Each number is 128 + 24 x the weight over its row's rms, rounded and kept within 0 to 255. Layers, rows and columns count from 0. Numbers have three digits each. The size before them is the row's rms in percent of the matrix's.

# down: layer 12 MLP down (transposed), 384x96, rms 0.127, rows 328-383, columns 0-95
# up: layer 12 MLP up, 384x96, rms 0.133, rows 329-383, columns 0-95
down328 085:128185102124123128115127150135255117123145141116144137144087129097115131110126106110136129157141122129129113110143118122123095136120138114083130118142135093089136106125143149135125131121102133137127092163136127130115137121122102147139127136133149111142122148145090127100125143123139124129
up329 114:129152110125127126092103159132112142136161132089090094150104126151167110134086097162135145079108171139147131101146114137129099118167114122114120128105109132130162142102108139158121112140115143138160174111143124101158149135135154138152134121077109047179123163145127145113118152121127125095
down329 135:158140145141107123115132139115133098161101115139121098105155091120087153108118114141116114099160160123103115151111145087110124103133141153107143100136140165158088164090153180124120162123115138132145099131141095122171160143102131132148103188138140086130109140140119183086092157148119115138
up330 119:109121146127097076114176156129113135186121135134133123137127156102150117127070088156150151100148111156119148116116105127122111154163127154090129101123114138151146105083114113105141123123135133124111119131142163149158172114163166104141115147122122146139115142089131128070132174163111171101
down330 118:141124146103117120092142103137110143104144151125176141132134145110144118109198160047132099152151151077153130155135133136088146130147138145109136138156123110146149120156153139151152131124136123108137184103110072100094137128146118107099114073126085133143121120136106094131135131135134116119
up331 091:108146128187105115086184152156136142132136082103133111106078146128185116116080140126174095129141119142085149118142097123140123147146132125121129150075106129165135112120119128149127136121098108115108136129142118133110116161087113151089097143083142107152114121159162158131131138119164138118
down331 083:138156099113135147150089096090119152118090097105121115137082138142122159146141110136137125090158118110128113122115117117185133163152114127126141170089124148101113129123132146177111168138137162144113105079104119123130144118077117153137120128118137175102101107151120156137153105161078173143
up332 109:122142100133140127123145149171084125164078127162130134122078131118148158117118103097145098133112132137174146134100133081097102160138144128130135153110107133151126134149139134098119132139116166104125128132157126136124133110117130130140145184146154096103095199100136122108077148187145128095
down332 131:130082107130157114116144119114082081115135162088136126136167148138119127148164078124150122144110151136122120127128155145143080115124146152113141086098134112134094117116138083118140112187107144155123121160195170153125153149146125112087114144125172104091112123133137107146129146115130152108
up333 108:085139135162156056110130131136118115189088127139151146142105152131135119113162112159122151150106130137127126138121153067055110142130134139128115134080082143158127140132134096157151142174112111117119147133093119131117129154116124163106121082113158144154149142129098131121158114115134124113
down333 103:134158147094103113125146165121158144095178108093117137134107092154120132145090141177115120113090129125117147154155131147111138142134123178107109144156093142119117112117080120144142106141114168130135169160149137131116182151105123115090111141131131115148176118122141101080139152098091104095
up334 101:117138101168122169133118148111111141088163098134115161096151121087119090127124162150132135148096156123140099126070116119134136111149108163107117099167157125144103154175173142083111157091125089142134129133158148133151132115145113134110140100125131125129102178116094138111100138164147088123
down334 104:139121105156142105175100147150117118114138082136120166129168098072114127150135112129159143136158158168086126115087125126133115104122145140167121088168126119110140140177138116146107138118123165129136101157111121181093124132153169115159144142111118098104129101118111115137133115158078119087
up335 089:181170142121089080076147141119105145147100111126168119106127120096130143148119096112135136137140178137113168095133139112133108101126170167096129141132101111124122132123122088158089119090120084124099142136114116130130114159155160148137141166129150129155127109105128135078103173158138151139
down335 082:113102182109142163121105152127163114114155099131115117153156138190153112119179108111145102123157142123133145130082141126144152163111067116091091135135103108132120116139116138117170140164113112147118113096130165110137115137100117137182092139073107139119125124110103148131098118133094136132
up336 093:163159153154141126107117164110106140174110170102130174119118138137158155133133115122159107125133151153101123115143054112073077154122149124121189114137120134123100109170091110091166137133123108091141149129142109120133130138123135128117149127143160087113124126110109157131084133122104147137
down336 084:139170133119096135135139108102137123102131103139134137136109138119088137142126153120072140050144102102134160134155084135094135147108103131112119156174141115073106091153115139134112151135151133140154126138088133142190126122165106110163125141159097098122125132146166141159137144110145116157
up337 104:118119110106159107163129129114102128117100157143131138161145161093127117100135114140154166122128172151143130084087152129126142150094136091116151088126119110147139116141131137104112099143146108174118137113153125126159118111210139136115128120072145118163126176139088125116161172111114144100
down337 100:128105146111126128112143127145123091105123078153161188137102163118153147107109154082130126164097132105146154161148097158081103131093108147140152164184072140111160146132086133128139133143136142104151108113105122117126113156125098112101130154114144125130152118131154083163128115114122155120
up338 078:088164121135127105101117146127130110121126129115117128122132154104173147113101126151108141138127090151125113150109125169101114151129098111135124148155100142172156120139123139112168132080057139076151132123122135099167176149145147179125117110095129117149128146107115159099105114119156117066
down338 080:176122156124128117136114125134110173139172106107107079111148121171116158126139089144154112131115130150123132125149112107150138145122135106169131109113134118114123130120140095119100132170184127136089107116124139169129113123073149090102155159162069160111092094087137143146119120165120144134
up339 098:086152117148118131145189133138117157139141150143097120124130136141147080094102123094113136144124099199164126162130150146137117175121109150088127098129128147161114096130149131105153068128113108145160125100138144132133117111124128151111113057072116102116133160130138130117117143116134134113
down339 090:147148155102136118122138143121095128142181133087116129132106141128120111104159087150153123163104141125161126157166179125145104133133076127132101068137109142143131124125089139157130163150142089119158121077154112140098124131133110157122151145182097107107149108144118110095098113157091117138
up340 109:147123135142126120119196174116133136136109112126121171125077120129139088140096135081140132165162120151118106130131124122137119167156158158125123125132130140156154107127149118099131099173141063137101137158115120111122103142116113117116116136079145139092095172106141121122069173122106121115
down340 103:167097120127111137097145126080093116150117139128149102102112121136159124099146092135147157168155144094126111124154077113137099126156139131110110124155140162098171129075080122124109114081150137151135109128144107177145163115102148172096128156138171133114112130096123112126126139129107166139
up341 080:130161060113125076105128133165120124079095133136121130180157096139129125137129136117161095140129151102176132133145120087140135142171109141105178098133136130126137146121151167134145119163106115130085143138143124136125158077126152137101116112145106102163150139078132158092126133120113124109
down341 074:112145135118178148093081126081220095131129099150152135146153135139144163121139103146127141099107139126106113119129136136117120093137133119130078177118112107077119122153129175115111118106151159146125110183105123136128147139128131093124154114122116119110125125141090131147123091111140133168
up342 099:135136098160152146127131128121125137102118160134110136138130107109122086119104156144138141133132128151160138149098154145167133132157121197127147083083115096150150141128166118088144147132136107152152165116100123137127146086124136138087151132127122138116116156085077122074082142130102103074
down342 095:150093133106109161183126134140109134101118092165112148149139113141146160116109095134125115108129128119121079143105137125109126137155156145092122129147191159125150101120142181127142146140125186080127136144105132110127098164130090100097115123123134115099139128194115109143152116145084127108
up343 068:073139146128093127166148132103120135100155149088089162135162130152154091118144141130127118128138120118116125067139148122125124105170136157124143125140123119143140119149108180103168109071126154122121120104131141119146131090141127171089112141106159139195136118133089133104107118139122130080
down343 074:098105174143132162121131138091116177131118090140099094127160127124140155141097102117116120122127131139169120207176116102151136153147092120145099119153134139130124122129115118123152097143174110152139137147087119082117115129126128083117092103109142161131100119121102126151126127148166077117
up344 101:121132098127091104154130123144113158150118128168160157092167140089133121166118084088109160116153150192134120115126132126135140127109154151113118143127085167149121106136159089097173136106131117138150133121117130108123092124120124129132147130124181116119108131061102150114063132126116130123
down344 097:127089088111116155149119122097198097149134126147168085137149135136127150129144124136135105160146154135086139129113072149181138090139119093118152135121131151120109141104135143118115166170115101151156110100123166147138117103133100172138127100124160139130114142121112146117102062121120110131
up345 079:098110092165147109103157168158107132118121153097144155146112131128105153139118128119158099119158132142089141177110104073088113156114120091103119167134102135115122141105146133133145135157130107131142138112162169144117145065081150136111150099135161092124121156138146171109134127140103160145
down345 084:138088180142130118121135148123088112171151114121112105139159113156158163151117126125121144118106114105174144158137156145117162142124125137118113104168118145188138130133116074093125100135163086139123158091122094115147090131165117106095127120142105138048132133129142114130129141141136115110
up346 104:111133160135117078108114155107109146114155185123117161179137156128131103148142110126144125124122112100135130138105078092131102154134121198118107155111124126136096174125133151119133076177114128115083115151102136155169149095147129124126111147119164133129095131103127143114141153132094161144
down346 103:151117124107116123165137107128129123126126108076121103134121112101170128108084150145155144136132143139142151169159132104092109169133125060145120115114174161148154117160140092170158140123153150136096046127131163134117100116112108146145127112150130138143115130121145069133111126104123138122
up347 104:152148108125134164114127140119121158127157109139147127146194172112128103100125115142105147170107150147144143122107136122117107127116144159075104069085111116167121152145144098096088115131111121161145145193095107124130087124098141120120133130097141118126121179112134132103121137165135092114
down347 113:159153119127108139135135126135118087143131152114096140145118126181090093128093097122146180090150096160157080151131102153116114140121132132080129134130130162134147109134118110137112113099132125155123123114122128166150147131125130138114114182132127106145158140143030125180136142132126109139
up348 089:115124165142090157095142135093107129120127163065102165163157086115132151103151112126154158136088150119117085129124151122152093107151117132126157139128103099139174117112111132121107114119109115193101155137093151101099134161152146159134094106113135131143115154125103153105148166126136150121
down348 086:137108074146113120149111128133150144140110108124119121145128141130160126130127145171120082082132096091145147109145119122141160113102124138167081142124144115103142093151116111093089137138138125085183162106122130109160159077153098094122138142165107181140146093126149108161155146144137123125
up349 112:116144096097112140117121126097111150133156178191093121164144146095148126082087125161150162116133118168151090136086119148106145135120134146126169113093113115140159146136141120078142105137138135118159117136118131128124103115147131140056095112106146128135099146150132112107152132158165102109
down349 118:139102101124120141152098123116098159095091152145107125113097143158118130098161132116137126172128085144132141130137118076160130067116128126119154131143115102141115113101140116170133150081116133146124135121121151178150112180140154158153141151096120162103146124132109140087129123167077088151
up350 086:083179125155125143092135151170124124110147139132118194125155090093115078102101129136140151109112115142114094123115130111154118149124120084104154081109109117165111141132127143126149135181124067153132112150114144163127128120146124131075158126129104147158112120129165128123133111125126167149
down350 082:126135107119117127157115124134194151109093145107111131080118142097116134181125129091121145147116132097114160117152116120151120116075122116200206143144121123098107158134140132122124145128119134114130105105145135138110100148140099119124161159096120089141151139121100153153104178117135107145
up351 096:115179174135126103143140139091095160114159162090097136127138123149144155127154102147169111091091176161111144111123109105138120129172141153104131127124118141129120154174144114099129105122153124130088120135129102124114129106125121110117088143121126130106093178108167190102118129141139176124
down351 092:170100164096101138125147108144152144159133144082132117099120126137130130130113106113143158145121149100127118090150082139100141141159140141128150083130156142170127103139128125113125097183124134170154078099185090109119132117096097130143139090104144136138141156148123109134101133086122174145
up352 110:104122117133116118113138161140106136146127148105143145154120110114115114068146136148147077139156114128138159124127122112112102099150167127147137107123100161129175187113101125111154065106092138128124158131062192101110167131152127150135138151121135134135130121095121145112113168123120152101
down352 107:153136126113147083157101103115139188128116125108137109112086124109120103162136149117116159100143158163121134161127122072121120136133187131122131146104112087112126106153106113129120113130135152127130124135145150125154108149122144152114061098106132139176173107159162104146183129135128110094
up353 100:124160121166145084118126117143110140133103133147122121161120147138159103127140142127109128148163102136087145126148129085070128083120096164102154133088125175157157152157134145112166141119120136138112133115127159140119108056127142112129089137136140109123143179082129142103133153129115143076
down353 094:110119130102122087120126138130120133070107161147138178138139173135130140116103157121115133144149115146143114101108158149126085121154091113108093181148114134120102132122112114158158117116121145147144065125099169116097120130117118117135122165098122127125164121133140108187179143151083100149
up354 109:114116122155142133089153166121108133121132123117145139130127124126126128095160143164169156127141121106107124126081148098128108126108126076138108144144098129135120126152157151125120108102084096129085153156179180112170131144136136169111172099104174089138095148132082160135125121136152159109
down354 111:143117116132098096138134087155126120129108183151103146102148130146070134091124112117099141139138115121123099139122118164145138214180098116110116101138150135150147165092126143137105105149158132117142136173112136136119141143093098138136157106122139088107113100126120089176140141137119158129
up355 104:128146154154100098097141091152104127151148116126109143099158121061147112122133150097132136127078133108116127101133103132144138150118114132090135114115145115159179176110164120139116128108122093128154117149129177139116135113135136140133096137113115161152133159138151142111132181162177065108
down355 102:103170135141140145088129093119159130112109157118148119126109120132128190144116124136127189139124147122110136136158091118111109100112101106148148150090129152126137108098148134130124133048147134154097084153142161159116153114095140095137123112116106164171092146135157146133103088131117156128
up356 112:139141100120147134106140189142113129145118176112122163129129093114124141104140160153151112107117126185125106119116128133105105155117160131129121107114107128146171113144091140115135098098133105144100145165125170082097072152174113167129145085108107100128081123106114156133138128131137153163
down356 109:105102117112145154120128123123078112150150101123128123096157170129135113128091182138111151120144120083134085138167151161163151172173113090122133144131113099144140124094131128151148137138135126130126136145168127121101100164076123072153090123159130099141122118167090135103132114125157138128
up357 077:107119124153105114096160101097126145120182126120175117112128134102136106182177131153150086123162144100180111109123117086100121166149177124117153105143153140132135141083114142126104140111093102083064137151117131138134139109092118117108133150134113143147145129112122140104137132137157150113
down357 081:159109117098130141094106109118145086131111111096143140106130170134114119120125137130156125101116117128136145090130111165131151077101113185138115144116168152091111137158173165126145098159125134135162107116140133114134155148150133180173082103112085097112151155136137125131156105077135140111
up358 118:104160135131126125126138112175118117103139145169108111144149149141145115130113082113156186149112116143151127125095145135117102112126118118101163102106122087167147133149131107117146116128132159121126135169150100123100155110130124119020148102094125141128149142116092122139120120124167158088
down358 110:122125143077174121134162135134141118113153165189150126142110114156147134089122146115169098134140101142115186103107131129101131135118073082151129136106167119129121119135146120095130105109145128110136136163100068157104133146105125127100122160119143135126172107155124142100087111151093141132
up359 114:136144102123102112113114163111104139124123132134144142189149138148109125143091120174148153141136145119143146139118099121105136110193122172107129118128123117137168117142103112119093139107158141111111161147118110138106120155119142168099116117099190130100136136115096119057106110120196133112
down359 118:133102136106163138140150114095109093111147170109116161147126123140135134112182128136107132111095145109121172151151083155097140113099130149092106089131118107131134108098128163145100132127147123129090096099128148184133149158132145140144133127135195098109159134118079096114112136127161118166
up360 106:154127119104114093129124132145122152120119130128123188124129150104167174135088140108134147141138132127121116162097124126107083166131190116121125159080152131138110177180144073131114127135086116111111137168101119114157120115180141110138132105078136101143108143114094140130134117121158116120
down360 102:142098146107153129091161099097129156149092144143132151117106100120155106138091128119116197094127148139083145147116119167091155112114140150121151105110127152148121155150111153088140127135159140086081117166164131128122154098122151155091140095099102143125135132140127124121112129117179147090
up361 098:130118116117155166127126129155125127129143154169169134134092174094102158101135091166152103160135134107146109067100133113121117160141129122121102149104098125145096132174121121118130099142082134107121161142183161118132118143138143174093133121106116114105122152105131137122153110135147132058
down361 093:175131136141094139099151120099187144134093122123132111121119135088123144161158128176170149127148111149098143144112068092124146129148124162108150110131176072086138138104099086137102144133132133127116140083088113114144149103129117127131112102121136141135145141158115122166157096138126147152
up362 089:178159098162124185139122119119122141100128138162093114097126157091161112138119150114127125147098098127132131172114136121128130149100135141103154115097112129153122150134083174101136076155080108100140139172137129119138099103113129115120106123083145106146075165144134134120144125150141085139
down362 091:108104087107122089140147140119206126169128117106156144138120103148115160110116167132112134119142168086148130150142143128123119102153102120123122138157116156107137065138128094123088160121121117113110149093109143104137145126091152169132137108135089178125158085094125128161126121150133144143
up363 096:123148110146136109080147151152136133099189120136132148157100094130153155080085138139173126154146105150127084090149113077105110147120164141108124110073113117145158128116134108117127115119094112149123138146123113138116152092104150136148146128102181131159137168113105109093113142136115107102
down363 074:134182135131107125154174123118255115107132158116153134145071104094130104114116140124121128140120116128134121121132126126136092125114151119099136121159109133125136100135146136115107148107133144146139097130104137141099110100110112137142128134129146149108138125145105103121125141080111152152
up364 105:137168102154079104086119177096111163138145135121093139157160123106107117109100124156141146142104123156145157170135087139089132142154153159123102135129107116125126123129088092133138067090137117108126181143108143139142109142127145161160082095121148121141119126144157124094149114158140124125
down364 107:149105135158159087146115135109104110155145143143155123125142114134133148145164100110131087117108099155111134060105070131125127138124121067132149125113162102123154107117131063141126144112168113125146084113125140176155126113132139159116127100120182129123166126147137121135161153144094129140
up365 081:111158104119092096132175183168147122145164097114120146119112157081141120080126110087136114138162125135163102107145131120171111164131122174113152139113154124151112121114132147111108130104112062175092130135128148122105143115108141111118098114115131141102114115092131136071122125108123141126
down365 077:139156138130121159123120107095254124141080150133097127162095110135143161110129145132131140111096163066086111144147110146112106139108127125121149126110124130071137116150139131129129141123137156112159103105135112130146148153104112101114120095138122133140144145119098123146133119148120144140
up366 104:124136191166124132138119119099101130120140157093150125138120161138109092123169096127147133130120111124146108101115113127127143171148151098091160116097140155139140141082133126123150098119151105156140134151165144087108119108122142138054128146115146106128079101162120147127113115149153192110
down366 109:154110116112139106115151122140135110146078111137171143143071187171153165123130122131142109144117136118121111105166099060135145121109129111147134152103185093151106108126132160125125137131095150095145130144101102100116145115152163106143109130081159130125126117168168121111100104137134142123
up367 119:143114157124112132122136114164117143143142135158119129138085144100159119172115083134106106160124119114166129125104104116109075179132168142158139137094109160153157113130114120097132134134122094160120150207141119137126128108126120134108111107139131102121065142100125169074137165135139120125
down367 116:127113121153123140172075141098075097116117124138188157105144121123116098135127117097151122155165155143142121116097127139131154101126144112091137097109103175158163140155146110134116119141137164100108087092143164156120140101120124119089093107148136139097177169131110141133123122156135108153
up368 080:129162151134146137120156137110107148124149170159139116145130180134101109158156154136164114134078157114097156135087090124108122169101189144120144108094112129122114126105141108127134117144130099070127129140128100157107123128110132117082142113118186109150134165153161147128107121158103094127
down368 081:155127111161099133122150132075099122105159124140111132099115160136117113123132123124092110113105107125112087124183172113153148097117128132140084141139171190131093145168104134125147091100177104132146121133119122112145075108137145152131127169143121159156137121091132141174099116117135130140
up369 100:099144145182121110142121139151101134152150115112116152132110153141178140133133090107121101110130149141130104110132129092153154161133178128052117081126157120164102179153139166132113134169132092150153109137121137145095123110137130130106097074143106133134114149082116150097126132137141125122
down369 087:133129142141123127111129112122164141122124117100150120122095138161130141120114175126093111127117130137145122106128095163139130092120174154134100123089110173089171149139103135139095128141185131164109096103132173163134107098149126082117161133143132119142141088137127145100082116169162110077
up370 098:107122093104126064113122170124127142128132175119089124142147129120168129145100120090178123115142096120128112118122101155115126164206134163106144086070117104154113134111148134145126119116132106102155106128116136142106153108148162111105094173122136115148134155141142136097133159142129140104
down370 091:148198144141082156120131150138203100092142108134152116142084145099148135107158125130093167147127109117153150106099129116166107132157139113109086139126130104120120145138106090141131148114129131126134066114107163132131077097153156143112126126178112126139144119121107115129136104111141141138
up371 081:159126085155161105130152124148114131130127157162112113135127094100127100100121115093137107136199170144134130102151094104074136122122127189118106131122123082124116156145141127132147123190105100118116163156138145131113132096127138095119150152119109120137083117143162121148102168153113115126
down371 079:102136116159102135103107148126109108128108074099124139103146113172143147154170119111089152160096127104112133165156163109162169114129110107168131129142135135134125158117152170101098148124151094113088135106132138122116111165144154152113131149091125110131118162072144108109140071143155124117
up372 115:157139117104104130106128151111125158128142128117119153160147129152160118102092128099088115140121123119137144115097126080132111157167143131131107128122129094145124176150120130111104105132129134146130177177133155057083129107134131145126095157131125120080121164151131141102102144204160128107
down372 117:114136142144172123125092111078088096148108149130151126129096117149106147122170095128092125120104143128144123105118091106125146153142146110128098135138112114166118139138156115143146119117142151090141087145102155123186115166165133127131146125106150133137146097095176105162169069111100159121
up373 106:128150146128068074108101128115103150105140133128153138079162149058153124128073110147131159106127113127151111125111133109122146131131125152077118181155124137142101181171190128121112137120135082111099122139142143115125125130141134170139145140133157137126124121120108133112105161131147125126
down373 093:129118165151076160141110127110135119103131100119135091142103091119100078118132107136146132184133105118102150103123144103170121106140097149160077157150128125117127148091113168127151146125166109120145119144147137143126193139103107157130143158099139123139139101118125146130121065170116132155
up374 078:120145085160126122095154144171097153109153136127104141133121109124170134155110159132194101141136175129146096115132113085129112119172133147088134131131129105145122127134128103128112122111114082097102155125116117108142124139130132099065111130134151080164106157087099151154113143144173133117
down374 127:124127157173098101141194140146056166144132137132116147141127132126148110161138148158132113103141154156123115095119131103110101146132135130128155118131092134180130141118100100112113144127133092122130152130110097115092091112156097105080133124100168152119096117104138156101122182160135131136
up375 092:123134108103132131161127091130128127151135175139117131109142140143174139121085132124139116157160151149132169107135158105110118116184155115108136135126113113159135139086097078101113115116115157124098123164132125121110128105125132125103097100083117097109152175100126131082155117179190148125
down375 085:117087098106181098100146141127136128108125105174136143150118116067139118113179107137134149120121105149106144138090157125165147171129130107169141146133128102118061088112148132129146149102139111144132117133093120135126102138134179112128143124140142085146152086139106128125117144120127149186
up376 108:131141136104097069099173131162122172130112139170133123157115124143115161113118126117119170168117129142171113089134139118132123106150127117140103165097126083143133147127144096095084102148130107119126178114122120066138115099157138126124124125133152060143132158097156145115130146127122140101
down376 095:134113123145123107118137140144128138111100144127117105104149129131165159155165132105131139073140096130115131143120138145136119163122150126099183063118139120141132194113128116129106134136110095147094133169120170148188077097123131151146147162097132106095115110129125088140126149104123117080
up377 104:139152157145146129121108124181109139123138099128116119157134137108143100167154100099136120119114170087145084149120075138118079082139160147129123144124096145164146103169103145151108087153130107111102143169107135155105138118121138156105130084091174103150145110098119136096126144118106140120
down377 098:100108162152127103158106092116102099147087139127144122158139138120109132118138106145159138113129107135144127154204120154126136115059158091120139150118141103107154102157118121141097135144126126077139155143096103208145127134112111164137116132156096137132100136094131115150131158119109120130
up378 119:112100141122143130088130142113122139172164109138103156141120123130145133124109140149132125094123157173138108144110161117113124108158099162090118160135115128161150176117135108119145089121093111171094171174128120092090121080123152125095156107086149110133110169104110137108138125186132128118
down378 121:111163093093115109176121125097108104130137128151154079094154164129146128152147162149125154163132105111124153123123151081106144092161125095144137139128160148062109150100103115091148097133142108151168139110121107130124108134136135144190124157164161140118096089123113136115127126126112118130
up379 088:135158158148079111141135149127122163143118091120150130113125108046125141151150118126178159120110160142169119109119136101112123182143131166078135157119126135131120123116150106116126111125133104095095125140164123133168139126080142126146139127106147108166132118103092148105084166121119118093
down379 081:146168080103116096119116168093158108131157116113121151142129095179145147104146170154140123146112078147095138142103120113159141124155111123154109140118107141105143085139101124120124120127136118129151136138114151132103148126153070152155140145101111170156169125108114080098105074149143128133
up380 098:120135141144130098072175153091096158161135148146139185112137127109136113108112106081145155136088120155163111157140074142105113167131092152120128146099110138144109114186089087127130101138123108103129123152134135138126114169108134152143090139118131121141125147149156152152116127105091138134
down380 098:129128123131133090100169125128188121162130100144144109127121114122135121160188118106102111095127117146122159143119137117121078129111120143120152124131130148095162117163158166124123169125111106152162137080120108072142154087170108153133149120107153152131110091135125097100117098114117171158
up381 105:118131136136099113124150115145110139135146174078126148108140133085194162137117100126166149100093089192120088143122087137144135152158148115060115114133116113132109163132116127124140128125143117123140129154124097121078119138133134135125128092135134126167090135117120175165136119142154153104
down381 102:115137142137106132158090118168145122156148148143133096128087093095130154148087118173126177113126123152165157151122164155104136093140129128114098100136123108122131164111115109133136151142160133126133131132115148133114138106138101106097134140173092122186120097122112072142146155142094073097
up382 091:095143125103143136082104119142101140154125127121115129145095129151136121140128139125122135139110153116142147104115142065080061121132090127166149102131148128134125138136147140132112118102137141113095177124106149141101115146175125119122154099133113113127183156115102138109125186163181081096
down382 086:114088171109151132141164153121176064157130171127146167126138136089155134157142131130113152130121138096167128073124129132161146120143127112172107145079130115125119126132137082155120115094109122122153120104110141160133147104129148142108129101087121134104127131104148146164127063108113138126
up383 114:107161139107096126142137129128112135108113138143106123157159121104124129122084149146138220100084147150115156109106104129138127127156118136088132136111091117157125190095140117137134123131124121155133140139112122136159151124165110091151124116087154074159090157145143130112135160161127161103
down383 135:124145112136123140135087092104060107138089132109128149123106110142126179151137118148143180141147147108170124144126115105098106148158179130149120113130156097129178154132099136121129122175120127120099166143173159130163106099126100111119123111124159113111096144106150140072110129116139128110